Weights of a small GPT-style language model, trained from scratch on English Wikipedia: 152M parameters, 1074M tokens.
Each number is 128 + 24 x the weight over its row's rms, rounded and kept within 0 to 255. Layers, rows and columns count from 0. The size above them is the row's rms in percent of the matrix's.

# layer 3 MLP down, 1024x5120, rms 0.0136, rows 931-984, columns 0-127
size [102  99  97 101  99 100 102 101  99 100  99 100 101  99  99  99  97  99 100  99  98 101 101  99 101  98  98 100  99  99 102 100 101  97  96 100 103  99 100  98  99  97  98  98  99  98 102 100  98  99 100 102  98  99]
[[ 98  90 147 152 166  97 156 101 160 137 130  95 110 182 161 144 175 132 123 122 125 109 148 136 105 149 171 106 152 121 102 130 144 107 119 147 152 160 130 191 101 105 141 147 163 133  84 128 132 127 117 127 156 114 170 143  85 139 137 109 169 118 115  90 124 106 162 135 129 129 114  83 161 123 119 150 124 156 112 105 147  91  59 156 116 130 163 184 133 122 136 110 166 128 102 118 146 118 119 135 128 123 126 137 191  91 148 111 170 149 108 140 139 144 128 106 125 114 106 141 121 129 131 148 113  94 119 148]
 [143  71 126 117 115 140 125  82 139 141 135 141 106 131 184 105 127 122 119 112  95 155 201 129 125 135 111 121 131 128 137 133 110 120 107 133 143 106 111 111 156 164 118 128 155 134 116 125 120 147 141 150 120  79 119 149 171 139 129 129 152 147 131 146 126 142 103 123 142 175 180 135 143 134 135 148 105 152 136 108  98 113 111 147 106 126 108 133 150 124 134 144 126 143 165 121 151 109 140 135 137 170 134 121 105 102 155 126 114 117 108 107 111 122 142 166 146 113 136 135 128 128 158 153 136 117 101  97]
 [125 115  99 169 150 105 124 173 131 127 151 156  95 106 112 127 124 134  98 114 140  67 174 110 119 103 151 143 171  98 149 170 136 123  83  68 158 122 115 146 151  91 132 177 112 136 109 140 123 101  97  99 108 145 143 128 116 145  86 119 133 134 138 173  82 126 138  93 131 115 175 149 142 153 103 157  91 140 141 141 107 144 122 116 141 170 187 107 152 160 136 119 148  91 144  92 121 153 135 174  92 101 103 100 108 150  97 110 126  67 133 140 128 123 113 123 108 124 123  99 145 134 135 153 134 113 121 150]
 [156 125 107 135 116 133 148 152  74 102 111 148 163 108 136 136 159 157 151  97 122 138 151 161 142 129 136 156  90 125 110 137 120 169 103 118 125 128 117 141 118  98 146 143 121 140 136 126 124 107 138 139 145 119 126 125 128  65 116  96  97 156  80 135 118 117 109 132 109 135 119  65 121 129 118 133 115 125 141 185 100 127 105 117 125  95 107 135 139 125 123 120  71 119 136 159 153 148 156 155 126 127 117 180 110 130 136 152 131  83 136 123 142  94 153 102 102 128 161  81 137 136 118 160 118  74 131 129]
 [109 130 120  71 115 128 103 120 135 127 120 123 138 141 122 154 116 141 144 162 131 163  79 116 120 149 141 156 138 116 118 138 129 110 154  98 136 150 135 107 127  86 168 150  99 131  92 133 123  94 108 115 111 115 123 147 145 148  93 122 144 149 152 146 146 104 116 117 118 113 130 128 152 139 117 122 152 186 109 133 124 145 141 133 114 123 127 104 117 112 119  72 118 111 177 138 106 139 146 173 123 123 172 130 178 122  98 119 170 124 101 155  93 153 143 148 129 138 108 100 130  97 164  90 109 121 140  89]
 [120 144 132 111 181 133 130  97 159 162 128 137 113 131 140 144 146 116 127 140 130 106 145 122 128 127 126 149 138 136 149 131 154 115 157 147  90 142 125 112 160 134 138 143 105 132 114 158 136 145 107 179 135 130 118 138 128  86 123 155 133 165 100  89 137 154 170 174 105  96 133 132  75 129  78 155 118 152 143  99 116  92 126 123 147 154 138 104 169 127 141 121 153 111  89 133  79 105  97  91 114 153 175 124 168 117 101 132 103 125 129 135 160 139  90 155 173 114 170 160 141 137 123 160 131 130  97 131]
 [ 89 125 112 169  78 143  86 139 163 142 144 131 106 144 131  91 148  99  91  83 114 132 122 126 104 114 101 102 123 114 114 144 105 137 122  97  88  79  97 172 144 106  75 104  98  95 142 172 148 146 116 166 153 115 108 184 159 120 120 107 114 106 104 143  82 125 124 133 144 157 132 133 108 121 133 134 162 124 154 149 160 151 158 128 110 112  85 112 115  93 145 125  86 122  99 121 109 124 132 138 123 114 155 104 119 136 191 109 128 115 137 117 103 114 143  85 132 145  99 138  93  79 109  99 128 166  95 130]
 [133 144 150 100 130 107 137 101 136 136 127 175  92 136 119 133  91 118 133 176 158 138 121 166 107 170 108 115 114 127 113 165 152 155 134 157 122 146 111 134  93  90 106 179 134 107 190 160  97 146 126 139 144 155 104 189 117 132 131 156 134 101 117  91 175 134 124 127 143 134 129 164 117 135 129 126 140 135 132 119  89 160 137 116 135 123 104 125 119 121 126  92 144 125 121  94 143  97 108 153  93 126 124 122 130 167 131 144 160 132 120  94 139 155 133 144 145 143 161 162 107 127  90 134 144 123 123 140]
 [105 136 162 178 104 123 140 101  90  95 103 113  94 106 124 133 129 150  90 128 150 117 151 133 142 133 105 134 121 128 140 160  73  77 143 159 122 141 130  99 137 140 102 123  86  59 163 145 159 114 112 163 134 120 142 139 173 105 117 144 136 118 125 166 126 122 156 110 161 103 110 113  48 164  79 127 160 145 130 160 122 152 126 152 145 121 128 133 112 148 158 140 105 147  82 114 150 136 153 125 172 150 171 147 107 122 115 167 141  92 139 112 107 133 133 137 108 101  89 131 146 147 121 129 115 132 114 112]
 [141 152  96  84 162  79 144 117 143 151 117 137  90 119 119 129 140 132 121 120 122 147 112 138 124 173 107 110 126 133 100  97 127  94 131 133 118  99 141 121 149 141 139 199 143 162  83  87 101 109 148 138 153  80  92 129 156 148  91 141 127 133 147 121 113 110 135 106 133 178 101 140 149 141 176 107 157  99 138 147 128 127 145 143 119 147 128 119 105 145 110 141 100 139 158 123 114  86 130 134 164 124 101 111  73 117 120 103 114 184  96 104 137 143 107 112 127 135 142 121  97 103 128 115 118 103 157  91]
 [131 115 126  98 124 139 123 142 170 128 111 155 144 117 145 134 155 131 117  94 137 102 138 126  97 127 120  95 135 100 124 129 110 102 135 159 120 117 110 114  88 130 115 135 202 131 162 120 133 111 108  84 126  95 156 109 105 139 122 131 136 163 178 111 121 138 112  82 138 137 142 132 116 131 120 142 154  94 125  78 107  94 106 153 160  97 152 114 145 148  48  96 114 130 128 124 133 117 118 133 122 106 120 137 145 141 163  67 131 131  93 112 121 140 121 108 119 126 131 167 117 134 125 128 115 173 133 142]
 [129  71  97 101 175 134 150 129 166 123 121  93 156 158 159 123 137 117 140 127  98 127 166 157 135 110 100 105 116 133 135 152 128 141 139 141 123 135 142 160 117 121 160  95 140 110 126 128 122 154 110 165  84 124 190 136 116 167 134  66 166 118 133 154 105 123 132 150 111 123 133 154  88 154 189 137 140  93 113 165 128 110 128 131 113 119 108 153 112 161 163 152 123 140 132 127 153 159 163 128 119 146 143 111 103 113  89 137 166 109 113 152 116 131 111 148 129 115  57  75 187 126  94 115 124 111 126 109]
 [145 116 138 107 169 124 109 135 103 165 146 130 124 121 112 128 131 107 129 117 109 138 153 163 103 127 100 120 143 114 182 142 152 142  83 130 133 181 133 130  87 102 176 152 152 113 160 157 128 124 124 167 149 122 126 127 199 168 102 107 152  79 133 147 112 111 126 103  73 137 130 124 124 122 116 142 140 114 123 113 129 171  87 133 115 112  84 127 167 157 129 126 129 102 142 171 119 142 144 193 204  99 115 123 135 168 133 115 130 114 101 162 132 116 130 133 127 109 130  85 158 136 138 157 143 105 131 127]
 [131 130 130 134 103  89 130 135  78  95 152 105 104  97 157 122 123 127 126 120 151 159 143 115 119 137 152 145 125  91 163 131 119 139 142  65 144 118 150 158 131 136  82 130 120  94 196 128 145 131  79 127 136 142  98 140 119 156  76  99 130  81  80 154 127 100 127  92 133 147 150 147 123 110  95 101  89 165 108 121 163 148 111 109 133 118 125 139 114 142 152  77 126 148 131 147  76  95 121 113 131  66 112 123 142 139 183 124 175 155 132 112 114 146 151 139 132 131 133 163 129 136 101 106 118 138 114 109]
 [105  50 123 155 135 126  90 191  70 139 125 100 160 145 146 144 117 127  63 110 107 126 113 140 160 142 111 145 129 153  87  99 128 139 109 127 145  95 127 165 190 136 145  77 103 121 126 113 145 158 125  93 156 145 109 141 129 110 168 134 115 123 109 135 109 115 105 125 145 105  95 151  89 129 143 135 154 129 106 140 110 113 141 138 134 110 149 151 151 102 119 147 151 126 135 140 109 102  92 164 124  92 148 119 144 128 136 126 135  90 129 110 110 147 137 119 139 127 142 114 147 119 138 132 115 140 115 117]
 [131 101 144 138 134 154 165 150 174  81 159  84 101 170 114 121 138 128  76 122 119 113 141  95 131 130 170 123 144  83 130  86 139 169 116  80 105 192 123 167  80 143 149 159 105 125 141 102 108 140 131 156 129  78 176 148 114 147 118 143  68 121 129 142 142 141 157 175 161 121 118  74 142 166 158 156 123  96 142 145 165 112 127 119 112 108  95  97 118  98 100  99 114 170 133 136 121 161 137 138 113 173 124 113 106 125 100 140 170 113  89 151 118 107 120  91 157 115 172 142 125 142 121 125 105 100 136 193]
 [120 166  99  84 115 119 135 139 118 148 110 118 160 159 147 151 158 163 116 128 154 174 118 116  96 143 140 165 135 133 116 125 132 102 148 106 129 156 144 132 144 121 133 131 105 166 164  90 148 146 138 128 146 114 118 159 124 138 127 114 123  98 123 103 130 125 161 119 123 128 107 140 119 141 130 144 163  69 144 116 128 143 145 112 131 141  52 105 164 142  97 177 126 119  99 126 148 127 129 140 145  97 121 103 169 133 188 112  77 129 139 118 128 140 107 124 115 168 100 151 160 133 149  85 122 164  94  97]
 [144 190 122 137  68 100 138 108 145 104 115 137 113 104 114 113 132 105 153 150  89 154 155 130 142 162  99 126 163 131 141 139 154 170 145 109 110 107 107 152 145 105 155 201 137 106  95 106 127 113 170 152  99 157 170 139  73 105 172 102  84 128 133 100 132 103 112  96 112 126 117 147 107 143 170 120 113 128 115 136 129 133 103 157 133 118 103 151 132 169 127  90 134 109 138 138 137 184 105 140 101 111 133 149 119  55 147 105 121 144 128  75 140 122 106  85 127 154 130 107 177 104 123 100 143 133  85 155]
 [139  86  97 138 107 118 120 162 114 113 129 150 139 108 164 123 138 109  81 153 107 117 154 188 117 125 103 107 117 129  93 112 168 117 116 155 147 112 117 104 134  76 115 123 130 140 164 105 148 127 103  98  99 109 127  91 171 153 104 113 129 109 125 111 105  89 152 108  85  89 125  74 100 108 126 119 162  97 129 132 140 178 129  85 122 129 169 105 132 125 116 122 154 122  90 128 137 105 120 141 130 140 132 128 154 104 131 125 156 134 126 133 108 117 116 112 100 140 166 170 140 182 126 133 123 150 151 139]
 [108  99 138 100 142 153 143 104 138 119 117 122  88 134 129 116 121 173 100 171 130 138 141 159 121 128 135 112 147 101 110 147 116 133 158  95 117 140 136 137 150 108  87 108 115 133 128 100  97 117 141 113 136 130 132 187 116 157 136 164 160 134 147 137 114 110 112 147 122 124 119 155 152 153 121 145 123 153 136 143 123 117 143 152  80 118 164 108 144 150 127 106 140 155 122 133 161 138 131  98 128 113 117 123 138 134 162 115 113 107 124 123 145 108 148 102 114  92 147 160 117 151 135  71 111 136 152 148]
 [137 128 112 141  84  88 149 162 139 144 148 121 105 148 151 109 113 122 137 137 164 123 142 123 144 131 155 115 150 115 154 126 129 112 138 118 101 128 101 167 121 151 129 149 162 139  68 127 109 115 111 113 138 122 104 139 112 163 135 158 111 121 105 128 129 106 110 129 138 133 140  67 115 111 103 138 143 133  91  87  99 117  93  77  98 128 126 155 117 115 132 117 121 181  94 137 132 118  93 144 131 125 131 113 113 103 156 185 118 110 140 151 102 147 148 140  98 129 124  91 134 143 129 143 126 105 156 150]
 [ 95 135 122 188 149 130 105 116 138 127 114 126 192 148 117 140 119 121 118 130  93 167  98 121 115 123 111 125 100 125 126 136 142 113 137 140  79 144 132 161 120 126 147 135 131 180 128  97 122 139 104  97 132 125 131 108 107 128 103 137 115 156 123 128  92 101 126 124 114 122 186 111 110 134 132 157 124 119 140 129  82 181 136 124 104 189 153 102 136 157 119 143 144 111  78 123  95 161 151 173  97 135 124 124 179 119  87 149 102 107 120 103 132 110 103 142 131 100 147 119  98 118 140 105 109 166 144 139]
 [157 177  87 100 121 156 103 144 120 151 167 149 150  91  95 137 157 135 125  95 142 110 143 148 109 111 164 110 144 128 118 146 125 102 105 143 109  77 124 111 143 101 100 179 146 137 124 112 157  78 105 118 131 134  97 110  99 136 109 100 100 129 139 103 116  99 145 153 123 105 142 103 126 112 142 124 124 149 143 112 168  72 125 103 118 146 142 126  99 161  87 133 144  90 130 135 135 121 130 158 145 152 161  86 168  77  58 106 147 140 159 122 165 126 129 147  98 116 141 128  83 143 148 167 142 144 160 151]
 [139 140 115 181 163 188 125 105 151 126 161 126 130 141 108 122 109 124 125 141 153 128 112 127  97 121 137 139  84 100 154 140 108 124 147 123 145 143 131 164 139 131 142 116  87 177 105 116 140 108 133 124 134 119 113 143 189 136 118 181 100 122 137 156 132 141 162 157 107 133  97 143 123 111 104 124 114 131 108 118  82 105 130 131  64 176 125 169 159 139 151 151 153 143 170 134 109  91 132 111  92 162 147 169  73 149 108 137 138 125  95 133 149 127 146 138 123  66  96 127 112 151 128 138 128 131 137 108]
 [130  96 100 171 122 112 138 109 123 125  99 166  97  95 139 142 144 102 138 115 102 148  53 168 129 117 158 133 154 122 105 100 135 140 123 152 158  99 107  93 129 103 116 175 109 139 164 161 151  47 102 146 131  99 126 124 130  97 120 157  88 195 123 123 113 119 156 141 171 139  69 114  92 121 130 123 117 129 159 104 148 141 139 146 112 129 129 116 119 143 121 191 153 119 137 114 107 108 127 164  96 116 125 130 116 107  60 118 163 144 102  98 136  98 173 117 106 111 140 129 140 106 126 149 125 101 144 154]
 [164  98 122 115 152 187 138 150 139 139 143  94 103 146 109  55 189 137 116 121 118 155 124 159  99  92 166 135 157 140 128 104 142 178 111  72 118 152 126  94 126 186 161 109 113 177  95 110 111 102 184  88 126 164  56 139 125 113 159 128 121 123 150 161 146 126 155  94 161 146 101 111 116 111  81 154 143 109 128 150 133 104  92 127 133 145 135 120 123 170 156 135 134  86 177 132 115  70 154 178 136 140 142 123 104 111 141 104 158 134 143  95 153 124  82 118 110 111 120 193 145 112 139 147 115 116 137  80]
 [137 100  84 142 135 110 111  87 117 132 148 129 159 156 143 137 128 147 134 128 121 144 111 118 123  87 126 130 126 127 142 155  72 153 134 123 121  66 120 112 126  93  88 121 143 119 166 159 102 186 136 108  93 121 132  76 130 144 184 107 119 118 148 119  91 124 105 166 123 171 159 124 112 125 145 133 119 137 163 110 112 136 135 131 143 142  94 143 109 142 147 153 105 133 135 149 127 137 104 121 130 143 139  88 108 143  79 109 160  98 137  69 120 117 156 121  83 125 112 104 146 143 155 122 120 114 166  95]
 [134 136 125  90 142 160 136 108 131 121  89 136 117 142 124 121 127 124 100 127 182 152 152 126 112 129 136  93 114 115 114 109 134 120 134 144 151  88 137 128 166 138 127 146 147 113  93 124 123 139 152  69 168 126 127 122 131 130 165 145 153 161 123 142 128 106 134 135 138 149 122 108  92 182 121 143 137 149 140 124  99  85 122 139 137 132 144 125 102 141 121 140 116 126 123 128 146 127 143  89 144 113 145  97 133 134 129 156 148 164 149 130 144 106 131 118 137  97 106 148 190 118 101 126 123  97 136 108]
 [112 142 138 148 146 163 112 112 105 111 108 151 118 162 127 131 136 105 111 137 135  93  96 146 137 136 140  95 116 140 137 151 112 108 104 177 102  79 120 107 124 101 104 163 134 100  80  93  86 160 159  81 108 153 116 124 114 140 134 139 112 134 131 154 139 132 144 131 119 154 150 123 140 128 126 148 120 183 118 111 145  99  95 111 134 124 159 157 104 158 130 133 103 102  84  89 133 119 145 142 104 131 186 179 100 116 148 151 112 140 115  99 112 142 146 176 134 148 137 103 150 182 122  94 123 114 122  97]
 [ 88 168  98 103 150 107 128 160 161 129  91 122 135 165 100  95 127 138 151 128 135  91 113 102 150 129 134 133  79 138 124 169 124  98 118 136 139  97 123 139 119 138  67 131 114 143 122 126 114 128  94 132 122 133 138 128 169  99 106 133 118 139 127 126 134 101 101 146 124 130 167 115 100 134 119 117 115 136  82  79 137  98 135  95 158 131  99 159 123 103 100 139 133 113 146 144 141 141 146 170 138 204 129 104 142 125 142 129 125  89 138 134 131 123  89 177 105 158 120  73 129 140 132  94 155 138 161 129]
 [124 140 114 102 106 107  84 135 119 101 149 134 141 119 118 115 147 168  68 123 131 136  91 112 136 139 138 146 139 102 200 126 130 124 170 111  88 132 115 102 117  98 141  62  98 159 147 147  93 145 188 125 167 128 112  98 150 124 156 103 107 114  95 140 174 156 139 112 120 125 115 111 105 126  94 109 161 132 135 114 137  91 100 108 123 142 114  96 120 109 116 156 116 116 133  91 151 177 126 129 166 147  99 136 112 145 168 125 142 141 146 146 127  97 103 145 128 106 130 105 102 103 169 136 158 166 147  77]
 [107 151 125 111 136 190 119 118 134 113  66 127 100 135 119 139 163 139 122 140 101 139 143  79 135 125 118 108 136 129  77 139 109 132 139  76 128 132  86  86 161 171 121  96 133 134 171 136  94 158 122 142  80 176 112 161 147 156  93 105 178 127  87 122 101 128 144 150 106 141 146 128 135 148 107 140 124 123 151 156 113 123 140  87 117 128  93 126  97 136 124  92 127 156 137 129 130  78 110 122 154 114 176 164 160 143 132 136 162 112 111 136 132 123 124 159  99 137 124 155 104 146 102 143 142 145 160 131]
 [146  97 171 132 150 145 112  85 145 110 164 148 140 157 137 118 135 109 142 144 131 113 103 135 152 135 111 112 125 132 140  87  75  99  84 143  53 122 112 136 113 152 159  96 114 101 146  84 153 112 158 125 144 108 113 143 129 102 126 164 156 156 125 140 129 115 138 125 126  74 109  82 123 124 115 157 111 142 189  85 134 136 109 151 138 144  88 157 160 147 123 112 105 117 132 100 175 118 105 144 104 102  88  96 113 137  99 107 117 140 148 138 101 103  86 113 129 113 106 152  92 164 113 116 115 167 126 105]
 [144 143 115 134 150  97 111 128 152 134 125 117 152 125 116 133 120 158 128 107 145 139 133 103 163 133 139 157 121 134 124 154 127 146 145 120 126 117 144 108 161 125 183 118 142 148  96 123 127 124 139 105 161 133 143 156  83 116 148 166 123 152 143 165 122 158 158 125 127 141 135 129 158 122 160 134 146 134 123 147  91 124 136 115 152 135 100  86 135  59 118 146 154 121 142 112 157 118 144 128 154 104 129 106 139 169 133  94 135 143 143 144 158 132 106 140 151 115 127 120 135 144 173 149 153 113 137 168]
 [106 118 134 126  95 119 138  95 159 122 117 112 135  97  95 110 121 106 122 133  89 100 148  67 102 140 151  88 137 155 146 140 139 156 116 150 151 156 129 115 149  66 138 130 143 158 156 145 122 120 118  72 156 178 137 131 111 189 111 117 116 156 160  91 167 149 143 108 122 197  84 178  91 176 136 114 109  97 119 150  68 146 134 105 153 149 149 131 133 126 148 121 156 151 112 129 172 120 119 160 151 148 106 122 118 171 140 136 124 110  75 144 115 127 108  90 128  96 167 136 125  98 119 155 134 141 134 178]
 [144 163 130 125 145 168 117 166 100 142 126 136 113 171 131 144 121 154 153 130 115  85 158 111 126 178 117 144 139 121 121 123 158 136 105  86 111  98  82 115 122  96 100 135 110  88 109 151 124 128 130 140  74 132 124 114 131  94 130 149 171 129 133 115 113  85 145 140 131 179  81 117 125 148 133 153  65 152 137 143 113 105 117 115 143 137 120 100 100  93 145 135 175 109 126 154 109  80 101 152 134 114 161 137 129 115 115 153  88  94 132 107 164 123 122 111 140  80 163  92 154 135 136  88  97 128 114 157]
 [120 148 118 149  88  98 120 123 100 116 158 131 154 125 111 107 144 127 163 179 101 110 121 163 109 104 167 147 165 135 144 162 117 109 115 116 121  79  96 118 135 126 141 122 134 123 136 128 101 149 108 140 123 141  84 131 110 106 144 146 138 180  97 130 123 147 157 135 126 116 111 136 148 142 168 149 145 149 129 130 124 136 138 115 183 144 139 100 132 146 142 125 113 104 153 136  64  88 135 129 104 136 139 121 127 138  71 161 130 119 124 176 132 110 108 141 115 133 148  92  84 125 128  91 145 211 114 143]
 [150 128 109 141 159 103 131 161 134 107 123 138 116 155 105  74 140 120 126 155 135 179 128 122 125 121 142 126 144 152 141 140 101 147 111 147 124 124 119 159 115 109 114 142 113 138 104 128 123 172 128 163 139 141 128 138 140 143 101 135 120 120 154 120 124 159 161 118 207 123 146 117 109 105 158 126 117 118 136 158 127 120 118 129 139 150 133 120 152 114  97  70 122 105 181  75 102 122 126 115 118 114 138 128 148 109 141 141 137 136 107 171 161 137 127 126 132  95 140 127 139 131  90 108 105 165 130 129]
 [113 130 127 103  94 123 116 144 118  92 160 140  98 159 119 130 139 120 123 114 133 171 151  86 104 119 134 103 106 145  78 156 131 144 186  98 133 131 143 115 128 128 147 152 117 145 209  97 120 120 136  66 126 146 139 126 107 145 119 140 142 114 143 195 105 105 123 133  99 105 160 163 160 107 155 178 137 161 138  86 132 124 131 144 109 137 109 142 112 158 155 115 126 102 142 189 152 118 151 177 132 142 130 104 185 130  94 135 159 137 125 146 155 171 143 155 164 122 164 122 136 119 138 150 136 150 107 116]
 [111 166 162 130 118 122 120 108 169 113 113  99 133 141 129 122 165 134 130 170 110 159 123 144 160  93 155 143 143 137 123 111 128 126 138 104 120 133 116 128 147 156  90 131 118 105 124 104 144 142  68 169 139 122  89 125 114 105 106  93 131 167  77 184 137 117 149 126 158 109 161 160 113 113 120 134  88 122  82 168 173 173 124 130 104 110 126 122 116 114 166 196 119 122 168 162 140 136 158 126 129 116  97 127 160 167 153 130 151 169  92  89 118 115 127 167 179  71 136 190  76  91 126  99 139 143 135 144]
 [141  89  95 109 113 135 153 173 137 120  88 133 117 155 131 125 136 120 136 119 115 137 113 124 125  85 130  88 129 130 103 127 146  82 132 127 147 109 121  97 125 171 133 158 118 110 172 149 125 145 131 116  96 131 130 114 135  99 152 131 117 124 135 111 134 153 161 143 121 147  75 136 145 139 120 113 114 118 113  73 120  98 139 134 156 116  95 162 148 131 134 125 157 152  94 135 138  68 110 102 106 106 127 153 101 164 125  93 117 101 150 192  77 155 132 119 138 137 183  74  96 139 120 150 113  90 168 118]
 [147  50 152 101 127 146 114 151  95 134 122  96 145 119  99 127 128  87 167 101 135 119 103  70 143  94 114 138  95 174 144 126 130 148 165 112 113 117 126 143 140 146 111 132 129 101 129 152 122 110 142 147  87 120 110 154 124 150  78 130 115 136  91 167 179 101 131 140 111 130  74 153 131 112 118 137 123 138 151  96 103 124 107 130 144 122 153 159 127 154 148 136  96 116 127 111 122 177 133 119  87 131 107 146 121 123 113 114 129 119 141 164 165 115 121 135 125 130 139 151 165 126 181 118 125 132 119 127]
 [138 132  95 118 169 104 153 156 156 124 117 148 117 176 106 100 136 136 138 154 128  88 146 107 100  66 125 174 144 119 205 117 134 106 144  88 131 147 123  98 132 156 135  86 115 130 137 180 105 103 148 104 156 117 119 129 149 113 150 118 166 156 119 163 133  98 141 164 144  98 139 207 158 145 100 130  86 128 107 111  87 125  96 137  51  75 132 123 146 100 115 144 108 143 134 146 134 110  89 146 127 150 164 127  99 105 141 118 149 126 117 114  89 111 125 158 143 135 125 144  65 126 131 168 154  68 135 146]
 [135 183 105 116 136  97 108 169 132 160 114 156 116 147 117 119 157 126 142  73 148 136 172 132 173 166 144 114 108 150 132 139 133 153 128 120 122 136 157 114 131 126 120 100 131 168 142  92 141 127 121 123 134  91  96 135 132 122 130 109 113 132 120  98 139 131 167 131 108 157  98  96 121  73 107 167 115 151  81 110  98 139 112 125 143 108 120  95 157 144 139 142 126 115 133 155 147 158 122 147 117 161 113  95 121 154 112 106 146 156 107  51  63 146 197 105 204 109 135 140 119 150 135 134 138 132 116 109]
 [132 133 123 135 120 150 158 127 146  73 143 129 104 140 154 179 165 156 139 135 111 114 156 155 147 125 167 126 162 119 170 121 132 177 146 170 163  98 114 132 117 131 139 125 187 171 140 109 134 147 127 172 139 162 151 105  98 164 123 160  72 157 136 163 157 139 115  69 135 115 140 121 141 163 113 132 127 112 145 122 126 110 101 116 138 108 135 109 151 158  92 135 148 107  86 108 134 167 159 135  97 162 143 146 138 122 111 112 161 155 152  94 135 213 134 118 130 117 133 141 149  69 169 120 161 127 157 158]
 [151  92 176 104 135 116  78  92 125 163 141 131 109 114 103 134 147 151 140  91 146  97 121 129 123 159 121 142  85  85 151 143 139 161 110 119 169 114 143  94  98  88 103 104 142 114  87 126 122 106 158 124 126 112  76 115 128 123 120  96 112  95 125 143 135 127 130 114 127 120 162 145 109 158  94 203 156 117  73 141 101 158 136  97 104 174 152 132 153 154 100 130 133 116 160  97 131 128 105  93 132 128 108 123 141 148 138 149  90  97 160 126 120 116 130 150 120 123  90 175 143 132  97 135 152 154 121 158]
 [128 117 173 165 147 171  77  76 151 144 102  98 125  89 129 134 118  91 137 151 142 145 106 112 129  91 153 144 116 151 152 151 136 115 129 132 146 125 117 170 151 137 153 131 103 178 131 147 109  98 149 164 166 121 145 103 133 157 133 125 112 107  98 147 135 100 153 116  98 115 140 114 105 139 150 100 103 112 140 102  91 144 102 123  73 112 143 156 130  92 149  82 129 111 142 134 130 139 111 119 116 131 111 125 153 115 154 136 101 137 144 140 135 115 146 113 140 177 160 134 116  89 174 162 144 116  77 144]
 [126  88 166 109 121 103 133 135 106 152  93 123 122  96 126 105 109 157 120 140 128 149 111 135 149 114 117 143 107 118  82 142 141 121 125 137 109 107 106 149 143 105  95 104 153 103 122  92 121 165  85 117 109  74 132 130 124 122  86  98 100 149 128 141 137 143 104 156 135 104  96 132 137  94 147 110 122 155 128  85 124 116 171 123 201 129 131 118 132 183 124 146 120 112 189 143 175 112  86 140 101 192 161 143 157  92 133 141 130  88 112 137 143 125  85 124 137 136 167 146 159 144 138 160 123 159 110 137]
 [131 159 143 127 148 134 112 116 144 148 164  97 115 113  91  79 122 125 116 117 113 110 132  86 104 132 114 126 111 153 104  93 167 136 137 146 125 124 114  67 166 150 121 136 144 188 108 122 119  91 111  86 108 132  89 164 121  91 141 140 136 107 153 111 121 139 154 122 137  85 123 141 141 140 123 156 154 152 113 102 133  93 187 120 135 117 148  80  76 128 113 166 139 140 100 132 126  98 130 110 118 150 113 153 125  56 153  72  79 128 132 118 147 151  93 132 142 108 113 145 113 144 124 108 156 159 113 113]
 [140  92 131 119 151 141 121 177 133 128 154 107 112 143 130 120 106 144 126 128  59 160  94 155 134 184 165 139 119 145 137 132 119 138 127 200 111 136  93 157 139 115 103  87 140 187 139 106 121 103 162 137  91 131 124 130  93 130  71 135 127 148 141 145 143 113  84 132 151 168 138  99 145 154  86 144 144 127 124 116 119 151 100  88 153 140 106 120 109 113  92 108 139 112 131 133  93  96 120  92 132 133 122 142  99 150 138 152 139 137 108 118 144 102 135 162 127  71 145 126 143 137 170 113 132 144 139 159]
 [ 95 106 148 145 110 122 109  99  99 128 134 138 123 138 142 156 130 179 149  89 116 128 136 132 141 126 146  89 100 105 175 146 123 138 122 143 131 152 109 145 153 138 116 121 132 129 134 129 104 150  97 151 102 170 130 116 137 109 125 149 121 121 105 159 115 140 125 120 121 138 114  96 119 114 116 139 167 139 105 151 142 114 143 141 111 143  91 133  88 124 133 132 124 105 116 145 108  96 162 109 114 160 165 150 145  86  95 122 135 155 120 149 130 134 125 137 103 146 111 118 152 124  92 149 147 136 135  93]
 [185  49 124  84 123 128 110 122 114 168 137  96 127 126  97 181 131 123 154 171 167  95 145 172 104 102 111 100 135 104 167 105 141 148 121 143 130 138 102 110 108 126  74 139 137 102 122 130 130 148 105 129 151 100 120 136 160 127 127 140 119 137 144 118 144 162 118 104 125 155 117 148 138 133 161 135 121 152 129  62 127 153 109  92 145 121 123 129 109 133  90 125 153 117 103 113  86 125  91 124 170 122 108 112 120 133 110 113 145 128 115 109 102 123 141 131 102 179  92 147 161 109 115 146 159 126 130 123]
 [118 128 112 154 148 162 109 152 137 156 154 109 145 140  88 128 127  94  99 140  87 149 117 109 139 120 114 121 128 100 128 100 115 159 136 109 166 126 134 138 156 104 157 144 145 141 111 122 131 148 114 175 120 149 123  71 166  87 168  92 156 158 144 140 102 151 130 112 121  89 124 102 109 116 120 104 113 102 134 131 148  80  97  94 111 112 138 102 160 147 127  92 181 118 154  99 160 112  89 144  86 177 100 109 123 155 126 101 109 106 127 117 180 131 112 135  79 132 113 134 142 155 118 133 139 149  91 131]
 [117 129 123 110  62 143 124 117 106 170 123 126 114 130 117 108  77 123 156 159 130 124  94 119 125 119 114 109 143 123 115 156 131  88 139 118 101 127 113 141  94 124 139 144 158 129 100 118 136 122 131 126  73  98 143 119 103  93 179 120 108 162 129 129 126 160 114 123 109 101 127 123 135  93 154 164 135 133 112 134 112 128 133 144 206 119 108  93 118 107 123 138 159 175 133 156 147 105 174 157 150 112 176 108 123 144 139 166 134 127 129 152 128 154 133 129 120 137  95 134 146 141 152 108 128 113 116  87]]